Each number is 500 + 25 x the weight over its row's rms, rounded and kept within 0 to 999. Layers, rows and columns count from 0. Numbers have three digits each. The size before them is the row's rms in percent of the matrix's.

# layer 8 MLP down (transposed), 128x64, rms 0.119, rows 36-127, columns 0-63
091:535498530495511505491476448529501501496514500539558526497529481541504471462532504481470503515471484516493519494516492512470502555498490527463475483516523492495460550534476472540498510475522481
098:535479452454520523507544522486520466488517487532517500501537541500432509480505508524473543558502467534480483498491487500499481486515545519495488503527520484493487489513510547476489506506483487
117:443467487488491512471512487502465507512475482490525494503524522504567485501566504500484525495473463530473500491524516463530470503501494482547507493484520496472484504439477461498517524516483482
098:503564523508512485493481447506503493477512475525520478498491492495478454484521517536499469480520445525470513461486520505495484472503502447461478507521534498535502495554500524487469533489510477
123:485448517516533478499511504491513507503550520490483526522542509501484532512525512497485452511476492489515459438490485476507542445527515500458500507485503511519514487518520512468562535504501513
091:522454475511501485473516515516471483478502547458518462516521497494503549521495561500489474484502498479513535487531492511514488524481493510517470506490452514497517498467560509517549508531509542
102:533478491517517504526494495532484480493517490513511460509488476531515538527555517517506514542505533502485504518512495485511480555472504498513484510528423512542568482472484514492531504482501487
092:523485528515452517502531490427500492503496528494471519529463472544497508517505459530548506490456510530512514470477495514485521546513481493513522489516481503482499472496486532475506503456485544
086:552444445505502492485491464498495523465524506521484477485503453513529515500514475497509508482426525498489533519534521454497460501495521467489500484498458483528499484506486489488529481513480524
085:455514492554493547511498527515500519529469511497485494492470520453509503490474482510553515520485517535503486493522502490505525519491503483521524500533518509474470516563456481514482479525501433
115:545480513494540543487497471444480509501463500450501508551501517554493528542560489509491497532513510512495498504480505490481488507518496490493487499499462502487510518512449536460500509495466476
095:495515483465525474496495505471520482515516514478467474521490476511536495508498543477542482465514471516519508470470494519555506523502423522519506501521546484491520470447503488512506532518493468
115:494540493489473511487485483516529468547525484487485511492519482461510502462508537535473461498486480489514487478463495514492466504482477479478502488543486486532501483477502449503460518450569506
104:520524437499513492491481442533510475521504479499508489494496511526466443483519478507474475524498495524464496488490475520444539479512501532495512487493469523486521495498554520538489545510473495
087:479557466496478468498510496506523476512513483514461500479445509543470438458494522481508502505509462490507508501468528501443513496487469480497488469445481496479479485488539487490488516508483482
126:506485521479496522491497452478423500475477462497528498471540521472513518491556507519516533529474529514492486496534483502514482512469521497456503513474489535508514509535497478544501459476503516
095:496525521485559479535503490490485491453482507462539498563480449484515492507458532550476514519525494488490532495495483492486548494492518510481511527506491498479508474469535489481456511529501518
085:517495487513501505551475471515439506500459529476507512496481477518472540505534494493528527501472514505541511519515480496492488526522502504472517545514496496483506526502416506454490480474505544
093:479494474493502553481463507469522476500503465507461474487496479509480466487488510489499537486510487473462545475524518497517474460448496519541537488533505531529480492504496491539438501489480500
093:547499488505479539483495511525444526455502490494510491530525478545491536495557527514517477485483533485497477512537477497474497535464511498514482509504455495541495502513486488546513481548508517
077:521475453472494472500496484503506503496536519493496531467494488450451469527525454482487494472509520488474477506501519477459496463488465463498483513490488523520434521491470451482472518482502502
110:497515503508464508506540552507478504526503497484494516464517546486502485469452449466506503480506526496464506464484535453517496480526494481537487499491484497493466530546475481551504511499541522
097:506514515503508499468477497544471515457513504486469488492576481529506501472538473501500551492482527484502465479506457494497493515495527496512515525549517504458458501502493475508485490441524474
095:506549465474497473520500492517506498530496475505449530480491508466501444530452498499526491466488491478542510499471502461505500511504482497555498490514498492440508491451530508514515519530521531
100:506475568496507507522504498523514508491476515504470499541504490505437513507460486488494526516491493470526541515484447518509465516521497552477498454497472500454499502487450477500489466524517505
099:545487518465509468476484475515454538463469444501495497498506513485470530488534489512517537527517532488476475531525515501506513521457520509480452505511476524452477507520494504538465490485521515
102:530526533537523504495504441493490517509506492499545457542519494543470504521532514492498466541504489504471481493522460546496509533492461497491487499527478542522510517543503535526514503527521481
139:470507498501534462479481472533507507507492496510515511512536520455456519543510466478459474499494507498476487464506455552489459492493479537472492480560550499512500500476518496535486493504491485
105:510469537506470487475486512496500514451478504469489493511513486493499496524530443514515538530472505498494490539508485492513492532505500507502514486565422442498475536512503476494520513487542504
115:508513472513489491518474517445488535504521484520521573473527478474464540518492466459522503489452493518532487525488484480473478504495486485465482488505513529474505501528469518520468482521470534
101:471480459487470491482490491491505562499532481496450495538494505520503478508520494511479497520507478534525493467522487497467470471485506512489513532539460469510471506467513498500576541513533497
104:499473510479549506469522512546507470506534502557477520505480530518492515486531479463488478495520546490476531473518529502487519482506515473518495458476511515542543471490506509503546535499541503
089:520488504516442531529517520555536498515485505520466545478534524486510450463519470533502478437476508512496497493521488503515542520483517530499489509516496485487512520514519461531478528505521516
089:519503534500516471498519501511492536461454521443499505535537470493483483483511457492485492501455559500536465540501501480472507472525484495496507481512487510487480466473496493521515476449507541
145:532497536517474467479487481546512568446487501495486508517520511443498501498513471524504491549491487458481515501485508489498508537459495449488507520503504481472506511533513503536471469517531493
113:487501468502518472468475521539493536484512500520534484562486484540505538484531522504504489495536500504524466527484524495516524484489508548505483480530495507472539492514533494454494464543540472
084:468546497498536501471527540530540474526510474509478512480491572429463482473499479481497464480521498491511523516477492513519492515498510510515510482489549507514484485488551500521528497518509492
105:506515476485479543515465443508526510481507497502546524506516474514437476521442461528492497520491486518488478486461488495489532472529472497501478524512469514507522475539486510500486474454472493
088:496503511470492500516488542531496516522511440529519535526483487471558485469515513517537466475468511521482488542484532505504513517473508490541490555508461511545484510472498508530513520489475495
077:495494492500488490498464481495546483494516506552447510484529489508496447464480477504491507483530514491471483500525451518485511503429468508506487469538495487520528482525550463520472495520516487
092:517490506514491471505536486463497536485491491470468530521559508461482530475514464503460543489464557518478484531511530484473468507485509493491465517526464501488529512528498516525472519530485499
090:514535541498477546463493462515502474499470461472507514497495479554528463468462514509515540523470479502491501507486532503491525480489510502524553459477473532494541464485522511510490497490491529
088:525521516525492475490479453481432453477508491458502500518494515535510567513479454498515557541503473524512501502496500543503495504502514482484520489503477500482502530494481542478495484499536499
111:488468465494464477507465464506472512519484463515516494497484495508517480473507491503499519511498484473458493525493505550467529557478447508502510525519477540439496516519479517536482497478450502
107:505504481544504547480490464471474499484506530465505526517507500505533482481551521470494484528525509503524494465486499539496491486507531477452509466490445501529477498472509481457525502525559501
131:528467497490480536522530508483484490520464486491517527464509525510521494485508489520518510467496518530520520496559480490492486553502508499540518538503508509550495537531479496557523520523544540
096:517505531533481524524498501470486530473490491501477506542519457559504496482531457481490550520508523478462518532494501475479557507496496478489484501531474465472499529521507467490543533496481492
078:516473471502499499510494539480485561509491467474481462518513497496496511516483424493486488530469455436494507507533523488532480508484494517512484482493483472503508512492534496493538481538538468
090:500491518533498501513489496514510519529495499557426477464497457522487480517464494473493483485502526500490502506529506510478494489499446484520488516525526443497481513509534480529466531483562497
095:459559529474516475517514525569553478509503526524481483520509482495484499534491500524520470495504461493491455511457505491484514502482483492513519463466518475513451496497514492460513505522469503
102:504470484520441496500490538484539498488528550508518458531477467486516529463487525510510532445479532485550482494507494471512486535484536497494505492495495483495511506469505485481529461540499531
113:463564480477497455513519515470541541515461488533475486466486499516509494501465501528482491520493505538507484503524532492495507462492510495503525496544483494498445507505569490498477491468497520
112:476486522499466472522489552537519544529494495521471488486550514494497476468495519541481514459466513512515506531510513497505495533486500508532539476546506523513489447496485503478556502495526530
100:466484509491523477477514527538488488494498538484524455500546502529510515528533522456488461493530473522513505454472472495551468490546518518517468539473525505521494472489487497468521498496488477
099:501511504504546504489488459519520476522488494486512498499463441554538484496521462500523488546480527476496496551545512475533469507505470497478514481477470494491487519522524528500515553506528515
074:532457526523520532517522443521466489471483456484535507523529494510469544544528470521501482547504492515492517483511519507468480473513482485485461534509494490485520498516467494481468513456487490
102:493514493483508477527493527542502494458540487475511523523524484453498544503533465535505538521488464462497519515482492533533498487480516491467481520500507525524489504474521495516540532543472444
086:508538471478501512534487514494515493540509491465507474525469513488463559494522550530503516505473529532527467524513522483477537497510492529525505518491500498500518513490433526473456485531488475
098:494472465472477519500462547476507499487547508499487489530446458526496513517509480455495497493475488550512482467533456491514480502510493490476510475471445496532511514487534510522502542492527481
105:500511492526529486512520538501499520525500534535512466494520477474485473477470522481550515489490461513497473542493534523473515499495510506502468499507553512487488490556535569525486502480492463
110:492552492523453510506468484505531528514475479494486533522496490555510467454494523466465501500484458525505515488489457487461474521478486493486504473525500463466492496478506458543520492470518512
087:505447495517490496480503544509492519491534456501504482486490496497517491525525521479512520525536495507478511470476491512534496544469577506462541479522514490509502451458494535496528513540520506
118:503478497496475515513473474515447510481477490473541493545475480505516529499527458517507538512496488499484536515459519489453464530511483552488505476514493491482524498551451511533464485509507518
097:515497489517497475504450491498510540507513520479521440552523513543500502503514495475505447480521482465499489506516473521547507544486525514512497523469500512525484464475511510497553457538500482
080:543473497459493517509505416513477458477557462511486551488491505494526462493501461492483503483495540514441474493505494516498521481511504484502526527514481506485470480507519506527476508496494512
087:535453545510527527511477471428495513485468492503504522480476538526485464524501487520542514530481470514493480476488515515472519495477507508497535530541503523448510478457532494485498494490497489
093:531496543502497528513487473514477479487507479471541518551525469542500517492507484473505467516548484475505531447519513472472483483511483450517518518486446519503499500485463498484488494452484517
102:540452489500516522493504484541474512478465516483503489511512559482481479529505482516503497469492516548493548484500519512498495464525498455497477519486493522533547472525530502445480530479471514
098:474496518509504559480513506523480500488503556498472512448479531538511510518504482454533499522509499469480485481473526471486484472481505497501478501497525492554447523535504457471524478526518487
082:463523487520479473521517514534524504554530498495486495471497469501506449518493536475473453479481469454503506527482532487487497525528477488482508501456529526519458487460547501518491503530488508
103:509516460481510487488467500467479462515501500549538454522541508455473530497466486495510535527498504521496550489532521489516467501476495504503467532523516507481525484497456512500498470532550512
103:536510528515512535520537461475491527479474460514501465525518496540499529482494457515545503541500474497511529499537553511490527522511541465482474502513513470515499515530507516514505549496467501
091:481479519510519506464484447460522532465466495499524517515470508541485523507542543522509528503481521535493538514476487509498494501464478500496448492513456514483500510541545491510515484551505502
084:496497495488468552497482474533504476492499528508480517476481495510504447541516470502512496536499485473466510488475459531500487473496530512559523489506475472486518487532485456436475498493525464
118:463533487495483461484491507564492489506499484539482461475465501472508459465520511478478499486484488510506518515498530444488508521526494504505498526459535494498467474473480543533494478549509529
075:493457547475514519486484473496470471476536526497529515480526495492468503574515447515485479541495533480505491513493500485474481439506496493492477487493476522513492501530475477459493536492490476
097:514496448497492544526489547516495485507463503470462493488518472502469463531418470528515509493550519524506516507523486487476523495500487488494520491451551519507502526502505476525503512498502513
097:508494542546479488480473481473522495502516514520465510540533454519486503530490488526473524502496500485482526508490470512459529525521509542502529443511491470443480486496496498516524520444477496
118:566482497489497560487487519470463502470518513498521516485509510480528448536510457525490491504523504522518536482545493510503534561490522493496480498501516489510490537526506496548532519505518510
085:469548475492498497522498555521521453467528526533491539483516501517487463526513465485517493474468518484532527485510497511511494450474531520488479498474508517520518467473532515523462506457506478
098:529553479498471478514485444505492518462513487476507509502544504508478482462491504531514511507493493533458493529511520479505474508524468503483492515521554495479515538548463492520455484453500516
111:499487557506509488476505494471475494527490527484541516483499510483502517529518512496464551513444476457462468467519504531471483543516518491472475487522492477525514528502549473534483527492516489
105:517424544497475523474492485478478530533499545442517506485497474516511507462544502508487523507502518530498497516525484504463491496505515543423492497479498524508490538502501509506518526498501500
087:508550522487541502517512524484586459482527517449487505510504532487506485532518507519464445514523479496513486554471481499505508508487528492500514507488491518506487493480505497453544505516518500
089:536481508516484498509482472469496515470464543494533486504561438527508492476487458483467524517484512507461515527515481513480498517489474496453475524483479495478507492541479503515454520534475487
090:462553473475500487492494504526512499509463464573501512456499517458486463482468502446504496523523490492480478519514510514497526460493496492515460502513485496478470512531514483511483517561496485
096:458500533469457489495479524542528514503497515509472506506480474517507514467490505517526554536478482502548465508495493517470516517489504549539509498515431478533485543499532482515505508521493495
084:463539509506486511501469510511529500508537519537492483503483515485435465516525499495492498533522475476499517504522485536451541429505499478515496472490539469515506460502537505456512500494507488
096:498463500477471477487471441555441466492553489508498531510500488500513525514527477511468469550485548502496493523483478494471498467483506532520490492525497476497470504503506470517463470502498506
093:545459465527487495446474488519533485505478506482489470526504527484497552514488507470491486518505473499495503459498485535480516464496503481508509469485465511462543455455514480481535500544495488
101:544506515474467555482508479475517467516494526495540503477510483538523498505524481524483509553502501492489453483515533495504514498500430438512503514514539498478530515478503493482514481490535522
107:497518565453511484485462483510513492483479508515503520484497520532466497496546462513497524490484471515509500525479486523499567504459550519488509483550485497515510501459467499526494493469461495
# layer 8 MLP up, 128x64, rms 0.135, rows 37-127, columns 0-63
098:496456493478505519548504544484506457508501481547508474499484495476494471507480523489498496510506462528505465512488507501496457487551529423514502488493533521507535511521518509522497482479458545
114:506497541501490523484446519457480494521506516516498512507535523483504513510482500476496489445438491520530503497493532469510486479509510544539485500484560554507524471511495498494502542470497465
098:473484495528533483499473483487508455520501491513466503497499524496508485569475506472510511500448486500500488560503492513546501505484439516508532518514510480457512516487525509487455531446493504
108:506462493513478484491478504459500484478500521530474508510517490465486526496466493486460525494531517507505515476505478538491525496465475547549495551477573476521487454480534470504525500509496501
096:553521511501504480515477515466510514487469495487488509506516452504493529515475526484490563523531483531473492486488481500493522501510530484494507483525482484549563486549505488522468455523509456
100:501504523509491503464510484462477533492480505485485507480552495458468525495453519446481504509491437534513538477484510519496506487523504505466496488493494507501478496548567490480485497539508535
093:493522510474539471492505515499456444472526521521514483466482544451453528502460541504493510511467530483527498506516524490485514469501509527511517462493534474479488548505517501514496518511542487
094:466496511495525508490536499473513501486479488496481555521527504492506542500472474465535487532505499565530510502444468494534487469516500487504520500507477496516550513477535515534474533511500453
090:485521485436469494503480511494495477531504502511487503521541526505473535504455502500491494470443535524506468474516523480509491486519525476513510508494506526464450446492519471511518467507445483
112:520466506524511468528500523499444449470477511488499482479518490479482507530501527456522470501522442496515501511491563496512448511543504479504464528494513521538482482501506476512494473477493526
098:513459514524477528517489491472471472514483516498492492472524476433516502493469497529514521507510510542509494513497507437458531447504506517510517492522503483492504485543567501515532496472526517
104:478479472490534485531471503462516477537467476510474509502523483525460516492482530446512504478501456531539528518492516501526476520479529464491493504496524509539507492500499495438494451463477499
106:492441520467519517537497453499455490488528462534518483492521486494526535539503513508504505522494519515495491495496526491490523460493516438507528487503541514546530517533492508507516514464472542
092:492510509475483487519502498484486488500459532506471491475502505483520504503485524476525512475507503558501510514477559453475488533517534488518492470439481538485507469498552456540469482507526491
117:578519558503494522462497498470454456513491510475501528493507529484510527547486509490506467497496504506512557517497505500487472458527511505543445502505508530516512487493504517513489481520504476
098:470514522477541476517487517480490481516512467543525538497501502512452529491493549487502537463478504496514496547510508522512477453539491498503513486537522505508543524467460483459487524459504486
085:541523475521468505498522544486500497496522489561475477492506529467511466511479524509452492480513512482451508488487527489525508532486513502482485480490565543543488489494492498533477524454495512
096:499487507480550505508467467506521508511499485527544499498472441446450497512468548466493466502548484532492477494487519481485502453548521501552516481517509482482499523505515500493504512494495500
103:479450500494541468529495501467493516500455449496495538489492507482476528508479503462506489554525490531515489520499527483528533466514518450459492518476487513484506484521503561501468482505479499
084:468513541496471475507468531440522497483472510464489515516483478544505515488460498500538485491501455496536495515495499454502521487496485492543525447530492532482514495496536490497525507547497464
105:501498517505497466487471467471511488483454453526493492491496475511475544523468480507494518534493430490540506499500479495466535492520471542525442531523489485541511502485518471504521486525505505
100:540478518497481472512495513470487471525515459506522460474520491517492542513510503484501457479489557518507530512489474441493486492497537486491462512479566524503525472477451513494523491515502495
088:521465530510506553448489500487510507498461517529479507555518499536530540520521493515530516549510486507540536486495462518525490483522505486506483499467532497528480485537486485458491488472493528
099:504472491483492506507531472476509455537481457513503527489501493468503526513488485492477500480477510514507542511510490485525483458520451484496446492520490499521499506451485482582441495511492490
101:537466512471452486505488534456487523480460497496498540499504505508428528521492490462528479536478543508518512507513520479485506480485481486468491494530501453513508501541482535517482491519479535
099:499498539522548510477474471493499460484481529513523467481512495507490517500445513456498514515520480477484568498490543530484518472491466510529532497500547498492507528531494498495441484499524490
129:518503521508536474492467542484501471502474457519457530464512534516462541539497513472475508492447530476509513511474512526505481469493492525512504487532520506500537523527504467552481519483469498
111:482457545503472488496473543505427466488490516487482525464494459518478540495483511478524513491477462503533461511479480494468509500509554502492539506514516479508501513508480448509505511519472485
100:472501499481519498493471531503477468496525502579482503519518480465497502531497498513538496470543487526500515499433493510476458469501481473509506476470549518546503447522481504503497497499494496
094:439493488481515471517487553495500487481499494516459494517505544490504511518443505501471473464493533460520506502475536458536478484520500526509521540517502515489484514516463486464464513458485492
096:517485497490522487493531485488467501513511498550476497523510555507525487521459490505496528532486539510455499533503543476519478480481507435511473475483494532449538477481523508497492501488453480
099:499471565480523485499518515478486519475503514526500495479480459512536573524500502453521553521543477483518497512514489501503492493500473510517519485541496490535471487504469490504516454477529474
093:476470531505517472487491500507505496520486516539453528501458495527537519491479537434497509472515465528542487483466470477491492450519478513495524500540477479511495487506494478467542460495513504
115:479467546461515517506517511517473470472436515499454505492487509448501505513448515488522514516497448506479487486485514462522485504502514485488516502535520502476470484552504484511509443490477512
107:539507482537500477536515532433462516454497484527486481494498478511484531514471529476523478489513538462520491490485535483501510514487511484516486489530516486470542494489484540535472469475511541
092:536453522474515503515493501479467537484490508532517485511523460538507514515493503499488532534510452504512483484514526517484511526516531463475483488477491496451474488525432514434504496478515506
109:513514572531508456504501492494478449516484498553499554445499508472498499526495512482521487519466458517505492520486463526550487475491468516526471488500499501534503533481513505498500493497508474
092:489471500492530470489535545514478540498474518474490531525494468513468489540458485475514515548516484485548499498512519521496524493519497494543542500556500497492519504486509510466512438482494474
087:520520511478454504559450491499517478501480465492495508487485493535476513490490503458498462476465508507571468464469526465511496483501514503499511487504532538489535499505461541508525514508495529
097:472460507478525512508503549474473507520512518519450513484476504535500510496484535495503476506559445482497478489488476481489495525515519541520546505507509502562495495499459507515525455479523477
094:499502482524524518517474483492495508531521469481491462543542502527510544499480548495528491527487500532471509447499516478529506479513522478480511547509555506524513497495531549528503480452503518
087:501531505446471500496546507490511513561492461527431511439472531481498513538475497469523473494501509509519500492492497487537512451498490478519505488514508474516480511475530513478523494489482524
110:492484544477518492522472472506452503450510450515508545462490511442466504494480508513485533497502504519514510524478520447477514473517478484508472524480525464526477487525511525506466520519486472
106:507438514488517517517526517450475492462474481510500516472463495504480496493506521478484476512523497512542513467450510518520437487539507499465510459521495513551468460491512498468491513508506485
125:561477538506494525480496533462482451493467517495505534476515549491488545503483487486511488464474516516527561502537517485522493502481503499498465514499525510562489522538505514525501513488507503
098:509521490482484507515511502491490504541503495533438557493494468492507495528453505491497517478474477498506474497473524480485498469490453460499468504472483485489505443499498500495545506473450559
083:498508485515462522520502531484478509521465424533475515467469524483535492507457471504492527494507512448517475533473507493517474472517466491516485528478481506500557471474506473490517520528503495
096:561500517512456542533507478479509478486516470522516534500508510498472516523473517510493487445461516499543487510491500519518461521530488528472550548498499505495497475511457512472513545486499512
098:496517500488466502520494516493486499510499496494473519492523477474509502500485515430497492465513543527524482495485556435509451488527491470474532465521509514528498443519512509549486500525491475
104:487494511460479517502537532497482472493456501514512486487462502505519535541486496474505530514468494517496481500466492486503518521484486517488458545508520487547583526532504510464476506525464480
107:504497512491487507477500505476444492483456484519464503461481512510481578541489526472505487516520520497529489532502490502500535472492513547503536532538488495529484519486520468473507462521496540
109:495471525463519504513534523495433520541470468502524534509506494464510503508480478444515475513505481500506515469525543538524497506510469501470483531482505494552506457506503471546510494483507499
096:535472523475490494485501478470476477538532476499481538540507521480495515504463487492494499530468508535447488514564513487466523506471519496479524469500482517487554514491511514549463481493506518
097:466514523469517486509456534490517472532518488563449531462472465483506507486461505483520509471477517502536537516508495497525496461482507479504523476504515509537494507482516556512476520461507507
089:483511560482549505504484504501480487500491531495509496497471504516468497521507534456533482501511430463498542476485520472516500463520510543477510520502509499498493497542506521471473455460517467
101:523497495497513511519493495501429525528494519539507523511493491526504503517468532537507539467505495495499482503526561485514483507523543503481517477502503524510509523488493536494439422518517499
095:573465521486514477477492497475459472489475495489503519487472485494493489517485531523502506533531529514503509497521509548539515479489473474488477483473507519486488424552481510498499472505523538
098:526510494509531508515505552490523463522504490550529519477521515497478556495484474523504540476506492466504538552518506474467448523470464482506490494510494486527531473485490519496481482477481541
102:533480534494489546502535487485486511487483506494481526472524505499527517550479451493534499484505502452470548485504562492481502491514487486511511528468491508488517482475485502548463468499462458
109:530473495475489499524473477491517488483507507493482535518489534523511519541446495464522463487441514522514531479464498526502507476479508482481458508521540513488486510476450527513450499468510468
092:499513503500521474458521488517434481499502455488502529479555486486488518468470473493490484501475493506510497518482571494443509482467519498539489498483509482494505489511544501559478490477494511
104:561499487542508462503524545447436513510466500490531522495502493481487491502454521497520520569487480514504508503509546508514487477534503495494499501508528505515529497481497508516519486521475544
101:557534515498532488487480481482460492473483513533512479470521480534495529502456510494506551495489503494524515471436520521479498488487523499519512478519539520455539527507482486551492502494493470
088:500480498478515470488501453538463441512489480555527521487491502491475502470508524493455482540502517507466501482442518487481517493504461513523479487496528477504517518560521515516470484490467491
092:481499523482483527519527481513510516493501478550525499495472527465518515515470537521458468500491484522489537472517513442489501488521479481504485515492497468536503501421515511507531485521501559
097:501509516473503516527475515478486456573517484511495505485497527522482520549496540487511461541482556503511485473520503471532503502511491494532516459474489522540505490447486504497457527495501484
106:527469491527513485518505516477503521518501465498501494505508510495483510523493533509488487530526522535543532480500542499499494455534476499554468495514507544554546521491468515510469496455444498
103:564491505483494479522501501444485499493478426496470532533509472493510482517491466521503542485481508548507503494500495471497516503482492462487523482500502529493553474535506487528460523466505506
091:466506502508483494525504550499500475511459497496483490462488485449529504489476562444514476472500534493516517540453509479496500504520478511482503519440497526529495459477482489516483514496468524
106:499462545508547492492508530515471544468487490503448505494499550508516555527501510502507476533468520516503499499481495464502481472504492516482542482522501494533553507486514473535457503493463515
102:453471513489498496499482517482491470496501469497458551471498550485474502519489484490507506490507489502503474504497521473567475474500505511519559506518514522565485481510513456524484512499450472
091:529525501514487511536540529485493494511486481567499505508479440503503508514452508509499486461519485520490555466453481497524523479480482469506532531478539496496514503480470481528459488476512499
091:493509534480487490517522500451508489471452492503507529454489496495481511495466505471522488507482456472530496521470463529525519470559525524522508505450508465462535503499497509447492506501506468
107:484501551454513486477513532503499479498470498525519501488503521469534502526478518446463503551478516509462524470473506483517491491511530475515500470441488536488510460492477528468498477515464510
090:491509557502470540506465493510492488527496525489527519449461471534453516491497500479511502518493484511514548519490516461463499454502500487506535519501500488524509537544456498490522488519512449
097:540500488521513511506492510470522489510476523502500513481485521498505481543477477493516482445458510520463517504496544481564501513504512475473502487472514506536517486499440512518523498509490582
097:505523542452489493546494484474493513533505447484484517529513508491477518499479528449511478532493452500519531463508514502556505494542545522525475509494529478491486524478491488484511480477525524
106:541476484483534512498486527455502433507492522529491508441497490487467490498460503486490452480539526536499536494506505513544515522484523548482472527481523486505513521493513527526506473485494485
092:522438551495517490518481475499483526499478454552500511495475472505523545506501510498467492542501532522519526488510495522453487525483535527476506480533487502489492539506477458466529503523480495
092:497461520505518490481484508471489462513457533504487544468481482530467475515485502495477506530543505492479551509466457513506496452485472512459514493495544506483512517504534486518479524441513512
115:518463513503481483452473497461479492495460499499469557514505483514449513511496487471513534507526504476505532552487473507489455522515455532491497490527509475536532509506533482536503463491494478
100:505525517496512506526523536520498439515499493519492491477503483421470525539480482456496469467517494495506526497514497485463531468505481497546497491518539536523480505503525500560481502497485516
093:493464525487512546487534526483496516522504484492495509498464498536493533519483541525487507499513471491500493493515506516481406500487529456482486482478497481521480473517437524455483498474501485
096:526509493424464492529521541476514510514513497532429519496470459499521497515473549508509458499491531524511496537477486513512515502489527507505562482480499508532494515505488502506508508465490490
092:514526483504470475545492514505475476517446460462470481483460487491479501530478538474525468460457479502524502497524502492488489479508482499528515491544509467527507480478543517524508457529497531
099:533458514500516518476510458472498455500496519519461479447512499471555507551494510487513500494484495525504509498494495463507490492511496518480488553484511491539540493552488471486456538528486514
093:537513500470490529506556483494476492525471448499442501499521458498505480507470496512506503486509544549508486557500514489512484504546539491505488480537526495511479485496529509510537449500506494
099:500465518469511491467490499503486460470485451514472548508509548467481523529488523490512477446494491482494518475469488491481460513503531493495477486529495536497552490454467472512466533494494501
098:497438493433480471514504515480503500488531502477498519482493532457495547513503552456500498455485526502516469461510481525531471482510502493528510516500527519522539474473494466499522512483479503
097:514507479498476508517490522467504442533455484496447537470514460510517491512459500461494533462472532527520493522464499509506501482481512523517515491492526513500516512482508493514566493462468532
111:555499491459539497490514463479435467491501465532522521535519491461532520467479522503507476504497515528540516522475498533479479474528480463493497487528507527494523477515513502526529503492508540